{"n_layer": 9, "d_model": 192, "n_head": 4, "n_kv_head": 4, "head_dim": 64, "d_mlp": 512, "vocab_size": 8192, "activation": "swiglu", "norm": "rmsnorm", "norm_place": "pre", "norm_eps": 1e-05, "positions": "rope", "rope_base": 1000000.0, "rope_fraction": 1.0, "qk_norm": false, "attn_scale": 0.125, "bias": "none", "tie_embeddings": false, "parallel_block": false, "init": "normal", "init_std_qkv": 0.0332, "init_std_o": 0.0, "init_std_up": 0.0332, "init_std_down": 0.0, "optimizer": "soap_variant", "lr": 0.00574, "beta1": 0.95, "beta2": 0.95, "weight_decay": 0.084, "lr_head": 0.0201, "grad_clip": 1.0, "warmup_steps": 200, "schedule": "cos", "final_lr_fraction": 0.1, "batch_tokens": [65536, 131072, 196608], "seq_len": 128, "doc_mask": true, "train_tokens": 447400000, "steps": 3533, "dataset": "wikipedia_en"}
Each number is 500 + 40 x the weight over the matrix's rms, rounded and kept within 0 to 999. Layers, rows and columns count from 0. Numbers have three digits each.

# layer 4 attention value, 256x192, rms 0.143, rows 202-255, columns 0-47
500543470519479548496497556512481478526483520543508505541519513479470555460498463465422507509428538465527483557491497507553507512524476442408442
484553444501486485518503496489527466456517529532558507519504503524500545454489559557498484493497514462484446453453530501521498527472463502535517
451564463510537432496505624474495472502518486537476536499431465491571449501469497525446563461481454458459568551506490452514444498510602481474546
489558492526506506527477474419522539501478527473454483504549479447556541563552522537481518520509486435495539536468516450512461496523514539522579
482547500486474498470469516499502510494520515482505570507493514507500513416486511572550421507464484535524496528489516526477464512476458482513443
442584438528521558553439506522486485440518506547498494501438516458516618456522508506508533508508530471487524513499493435441463441533544503511526
506509467560477501525536484404487509494564506494528476469501500468517470513502499436534518527501480474481546509490512461507512428515501482433448
475504467483540482503449497485546493515540470495471564490504515477472480455501494493492526525542483557506542510499487504497461485464462548507492
560556521506488570506454435459489524448554577446562480485430518523504458579501481510480512552526497501486576545507444554526527525463480512434498
517475531608463554500481516588557487561468538462490463501506487543523536500467492493452493517577483541549456399554495462474570486472494535474526
572457562481484523539504447556498486476479520533507503505488507516487436489493505528485526433479489516459551488539464522491504527527468499454548
494558506493466463458437449519494498508496481541475426478498504527496497434490482446468489549526460511494518527492450483438494513433455479543461
438569577474494509540508525492540462506506541506544491483521510498516516436453506523547502536565547565530532450506522527522480407461515505487516
514523483539510512538535462453510451501498546516434508477464546512514509485530517472534487534428494473461518532467510500540482498488520519569525
574505465515514475470520440525499446530513498453502541576567539486459491495535457488497492470493556465484489547461535518538492477619530501492457
480504498577490551539507372543477548511518518563553550554475550558504454534460519468530523452583503486498531527586507482489461535503471443529504
515480460441446492526478518520477521441539524527489506488513519519543475483497493451479564484555487507483521500497517520487502509522450468449452
490503568470412481490492502484489548492537466490559505520504510557509519513587538450460568562488466433562541540427516488500563494493554444459551
526474565447565504492519540550462525534509523539434497505468529508514503485528491543465529465471420483520473514472479429525488492525541433556519
540509523510454496512540490544480532445500515512482532460513533507522461451428473479473464508508475572486476594468480478458479507465495537466460
499469527502502550517469444489529476425491458488451522493523558471510555468500534511513496513590522505510548430561474515492488462485537468511564
478483459524433468518485495500471456488477507510496480513466508512492498503494493438526435477530491423490515482542481531501530511467566422434448
507459578476512495520448415493556518484500497525494524497529418490493522534407486534482441497502470492522469490521458468485469532530543565579497
505488503443428449573466535517478502516513496481466446525490501576553454471521547479536505494491517584503468505535509515489515474497530493457538
541476482478503471519520478484534504540552489527482454495487490448503474486487528535517553467552530536505531464504492497539477487485516514460553
538531483565554525503486544494480510521493490487484492501475622517471525518489510566484415527449447509488482522554551493487541531473488488575511
507554523454511459551478533491465449495482502532525504467496470537509532449518489528534478488427517562512580475587474470470578427548508580473491
466454490458474507515492583475468496454524533513538533498486480471443458565542525510463518543462504457488483462537548512558535531534530536475456
540555488478457475487434512496468487467494484486521531502533510474480540437536482487496476450445455550506454505453513446523455543505464499449497
472524497485447496470487489458470474512496544484463449583524467522502499492457479485500483493475505495470504551526487514501530447541445530484520
521563480464516536503507450487514557542500507474524484469472507530502513497505510445411491555493506499547474483458409526470558502480472539523489
494518471488566444494452536460472469516515485495538519454459510512481449516531477403468449495513492523604479518521500499501472486482458568504468
508505490469529538450456477469467502499468480558421484500532436434507471498473451448527497476447459461501501557482506552525433492488516511477492
554497492501521515514463529500497487507508524538495521398530492501426459515453474558491466520444472512539499453472528492512495510519465504479512
500470511528482443522535561428438463511473491518429478473525509461427540592526479509464522499508488453500514464491433536493492451512506477519522
470517501505472531532520516546469547501519453587489455484514562507502463533493473457517482502567557565549521489498457482546520535474531437468509
471427515501451501482520470500549487540516495438428620524558452532509465481476498458489486503599524515499510434448502454458538494513575538519480
485467527504534508544492524444461552455537505522516512597539525499535515545427481500467436469421478488515515450506525552538481539445439557524500
553526451456510525438537504500483493501517532489474511558536486576556568516506496500487523499487451529484474545433490507495559521461502484553500
508472486464452492467577470544523541469485451494516496511495552549524505496457451558582526509518502543533548520506486447445468523445533473496426
391536520473470456510496494449443524503566459522595505542511506429582615485499483386508559554409480547450507510497492539493519488460460548454543
507520461550486500506501486477539480486481539508470492469508470477518502506501485428536507492492481479518464483453472480505510454560497532478541
534507410516444496562556482501493476444500512513505472459513555511466469520476497441447442463512488503435531511445499465468488488526520420512578
477437483518482452477472570526507567449475519568505440464575550477480444521516522453501451438539556438519489528566501451447495540490515488487458
517458508521437484476502467534453433521455476510498432504486487498494480514461489447539515500563513584475489478520506420515466458505525453554536
460510516501472538514553523457505467488531510530525488434566529513513463478561514457476459503555499492487485477526488461511550513546515499512527
507482503513509514465466579450478504504502506497485540513486582487502554543480512505502559487452539437475514527511564497474561548480486526436443
553456510478459519463503396466467516552451524577512473464501561497502499475517499558498507521472482451503460551534520600528467501486456523473586
514524580493481484460488476503504523510483499445543498554562462455556490488451545505456441495536516549537547502496525594528472539477541491572439
447513500507502490440450557511400552543531503468529496485444432507506474513481547540515422478568529480527503491605579481511504520420526558536536
464521533505491501504492485526524449520497518482466473442469515506491530427518483523508496467553512490508505461543455433461457515466500510489487
602526480551478486486482536506475458519493506576575471534471530458453504477473484519513450492524493444531498482463555524462505512510496513503487
506546482486542527453538574481496456468522540503427486529493527476477475576470502537475530505458474538442500593606425533491484556515499472532528
430569454512438492491446545460530512535454507487409494509440462540524476504461524496461460521492502502514547530450460483483439482437508553442509
# layer 4 attention output (transposed), 256x192, rms 0.135, rows 202-255, columns 0-47
539503394438485526508509521491492465492502527470481498517529520530501541532488416489434576565508504527458470487538520513535484458441541583483470
484525484491470546530492528529449513470484440502555476526500568505475549489494427503490489472426492516509457481479484501547484514538473498542497
525534583473461535478443485514433538465519502455547518452445489488468479474498382454526501474541535511450526525453521454466539498512609479526548
534515505509499534524474519472484538508500476515473592490539463463500584534456561527493485484520525396452519465507483429451481509571538534556531
482556426463484490487512435491521556480467497506543450504527508448542535494486552502548532518514481500574529555523510524511589537410415482495461
488528486496460537591473479497515505497546521505501539463602515486499526439539478500573506520528530416489549478474534511528472478493522501484572
529490525519519495475501533456483533468485438500487526470510525488474474501492485480517511516508480472431489490488466446486516485498507489513425
464503541480510417510446496483532537479482482509547521447515404504503541450496529508507498523535532519551457483483470489511475470467477452539493
528495578490538485530528511487524504498520534462468477476439513489481484507449429494499500526476537448475534518480462552533527473501475497479493
543516545509540530461466497543526493493555496553522502526551517480489545521456513556438557490391527494546470391516497503507536519464524446494506
483518557460488498547461475544501524503493482522492525429506521503460460560496569528495544471475472506506512492565470505534492452502488530496464
476495502477499416501511561458471466524473508465528473553495527469502496432467471540551532506519531535547489477497484466458558477517508497483548
461529500468454496510532441529464487514516470556559519462572530538494560513530599545582421468472504595493470476498474452459570456501488512492566
556493512446465442517554519464421514441480550570470541525483455512523471475462471496505497471489462446448520561518478510555485531441541432551501
503518401471503495491487507453453485555505473485532523491525492476488394509499381479479496526492526509493501561484516514456512505540485506521525
490453586497482526494501480482517522432555414510567451555446520487509431571502470441466504454557614434514503452472484476518458511471490440433453
516501507482547498498443540519455496506535458489513474465504496511502559491488511526557556448486519455518475481497523473459482510523474483459448
474434489460486505526478532506516493490574600491482493491476562494472569460582473543471502527462483429549562517455550527503528538526424572472518
465482441512486541536523462510533482528483544452486496494448476534533525490523529512486509450546408523404549526487563529484516470535536499530551
517463520550518497494495490489535523478487504495492443442528502502524505511474523531460511475470480495470506512487513468457542522431526490534528
478431485449483472408551557522479481506494506599453584508498494537488508532571559549494462463503565527621457442498522508515464524484485464444512
503490504546550471461558497433472466501449540479541500457482528542481436495540450515466529438499503449518497504438497491506473457501482491475491
575444516509515502543498413508512489463524477541524459534457495418493510488483531476548547497506532503527529543514495453537539533493500459447511
500440471507472502491450471493459550482513439528522397514470498546523486527476538515547479514503502503552442524586521537492534500479489437498515
534512526484458436529521492500557520495555475487484554499495545443538493502477513532511502441491489525521522502510506431571464503510432491476481
508506546489505502546431456515516569483524540550474552477481556523507579446518519518472475495625547552454518439520496546484555537476533503489501
456578532471479496580499478472490453509453526460459511500455486510527581464524503464528505499528448541501514512568453532436516499494515529481432
560520476507467530476500513556516442405490497472502509496516520500437513447501445557456465578455488544485444484467478443496517478502492611502542
499565490499482538556449553446537472481498463481502482518556456472485503492463450454477497513573485479455471508425554447479503492447476536560470
464448533509428466550483468474503533447534508454538432526531529454478531484482555447499565513494486581385499526498456516506439456474520396485518
474508459508508491438506537482500510495481484528545471552505462506501485427497500444523529573538462546463529513518449587559518478518509465572506
490550493510506475522489522503543486491554532530554504410463509447502574440475534472454497495472486520535482449545503526519485464542503452531486
468507520460476476495524526448518483534472501476562566477524500491516513535504489466533516506593507478489479506500486469533558441575496515534550
568482461464530454547476492451485531541500511504486447514533506496465431505480609486455523526493509535433490472529554525523538493464434500502491
465411498513524416494501565470507551546536460463439501437528519486502511510506430514478530451450479526556545487439459495583475522490494505514493
493406486543513545523488467546522479475523472466470520481541561518523489492516500430485556496544538535570445542539515510482497519540467477485508
504503461470501557438507505509429530504527460510496476486544453481476509455407521513466461456479509525513548538496547508501480507519486528442457
541462513489466475445482442536441526519469458516463454473549541480451529488494446552536534517458562526486505447486479424533568491510543458472437
499502522497462521529504510489480533454489517504507433519511486465565534538483423532506512529486464485552518552553427534474550507528509480572490
467473507547481464479531454525494514481480512481459450463451529482514487471535500445507562454410511536540528574529546425505514471505487525457501
536461519489460516557510509584509585493479487564460496541514503522539515492484502508626509531505505528486430501451473517490462473533473491514477
499450527598448487527481562476515505514489523530531484519483513450496496465488439489490494498504509501519512532514505531475458472535522429504497
463481428604560433530488495505522532525442456491477459503509469537525487475498467534514449552522486517496509479452576507473518493524519517521539
432506545520531492487472533534538499489493509438534463498539424457531513457523556443415472523516458493530516552511549429524471593530504484471467
544481456519497401476518513475462500493483488483471462498445501521473417532490521496537508512494509475439515505480531457483540507479499483551524
491513449533462494519487567492549467509520452485553478471522493465524491477528526511475466573520502523458536510513539520521475564500523440482503
522522522440530545489521515496492503443516580500510471531466517514535486528503408471489490568507540485512560496497510485530521562500516520517462
570532519492445536508575502493497487455463549522512486495444482506530512507543424483553498528548523492495442504502490490467488427476554591516523
488506540483521514477515523493418496542485504451538532448500466532509504511512556501584492518498450582496555475460497459513492484489526505511525
458559506471469569433460445491492493393596474508499508444510470538542537482517505477461476439447468524503489536518530499533506571507497448436498
447581595500529532464477539480539417491435496489469517509518448493523541460438476486511528470623462412585447443495477458488555516507550486499548
522581480508464465485499537466507504483520466496537556519432541505475470567528521548520417514503538479500502477463497521503459460539509445484535
546484484526456525557539436519505467505484516479477522469452529519474528534470496496484507474492428442478522475537495613486565514508518461481514
519464519522455497478495462463492508487503557445456516478488476524554511525534506464552499485531502491469522518453443517492431554490512458480471
# layer 4 MLP gate, 512x192, rms 0.183, rows 0-7, columns 0-47
534518490519472465502468522546517430462531501504493461503517445499475513539448516441470546394492527482479461498503474447502529463506511472528560
626519530549443531544543502473521480467454420450536438396557477466478471464434445528528524437567472500479467441498538507511485478501507463459466
504452552537508474564508447564417561482564503547459492518510514466486493473474463548520571560509447442471430496458482474539483461596516544461510
495485477522493449528545515488534506497479490426497483545511490535500524499486501495496480519488460572475538513570471506521533511511455497516498
554524444546547474564437538466429494493523499546519446496468543467561434412517519444570491521468532490539447519499537460490490556467563418481438
464482595453512494469506560518508579509533456507543467534522595498506497564451516544508430437517487515480525431513426459506553519473476538526422
440488497482598524470444540522524469473462534549492507527492461474521534558484447514509571489544568407502562575515417541422466566398567419484538
553555520544558506471489536522495472449532510458461523507542535531513522585567553515502512470545495500491471527452458487508534429485425509481543
# layer 4 MLP up, 512x192, rms 0.181, rows 0-7, columns 0-47
506494507496475493442489532548503519500521539470522551490486524450567497461479484522536508514534486527518487477511505498529478461428504502498470
521537470505437510504472506482474497525478497433539569508520459540526456520456429487508561498486512527504436432520499452484441521534532459485509
586479543460460532445497492493565485426492523486512517501515423549443445483525556501487495487534469513530540458547563527503532571470523549500427
518496464541553515511551468520486477496543467480493472525462479498457472538525507482463482494533444452497477490532451519527480495524465540462494
537516437466475465502475466504523474567548531513468493547479446553536511518468434533485488627507473546450491499474525518476431447517538531514492
485507546542601556567565488492463499428419442574579528565496483488465459518461436498440472504507483451475520499528420526460472487549536539562483
439477493442514525506444415440517419475485534514410482549413476478519440496492522560563573433523500525498507438548456493538478581554543427492505
573516421560468483494478489574485453500494520509469469468489504513512418459530497461455501560496504488512546460532474509495573468477478484530581
# layer 4 MLP down (transposed), 512x192, rms 0.167, rows 0-7, columns 0-47
580530484458462497494493474479541506470517515533578471509523491498534550513557518461491484487484471500489413501438427540494458521533410518561476
521519456538452512503549597511566414495488494483563479515486506477467439440443619536482529416544502488491447448524548531510465524477563549467363
513566485578453530405560481447577444508497427506465564454529475545524514540564391507456578490516533440474519477542490537498544604471473498460556
484558486452537533521425486541506590560505551572518512525536532518466543515506527512458498490487568476527508473431483527486505477460594470481536
450450497524507565446498568473480428522501512587553446490513544568439512460469543503551491519545469481534434490444463479496467449528507420518534
525541453510500455449500496438499490543467521497475528503466455477525517496481460482514454516531424574401489506448490565491561495440466533484500
435498449510529412487499434520439548500517559515497571499477465526508543440495504531510517457505541459475557452525470519451507492401556514428545
516557518530464524446554462495548490465471533498534485537542533480475446457464556452565509538434549529457530453475463459465547457503496543534512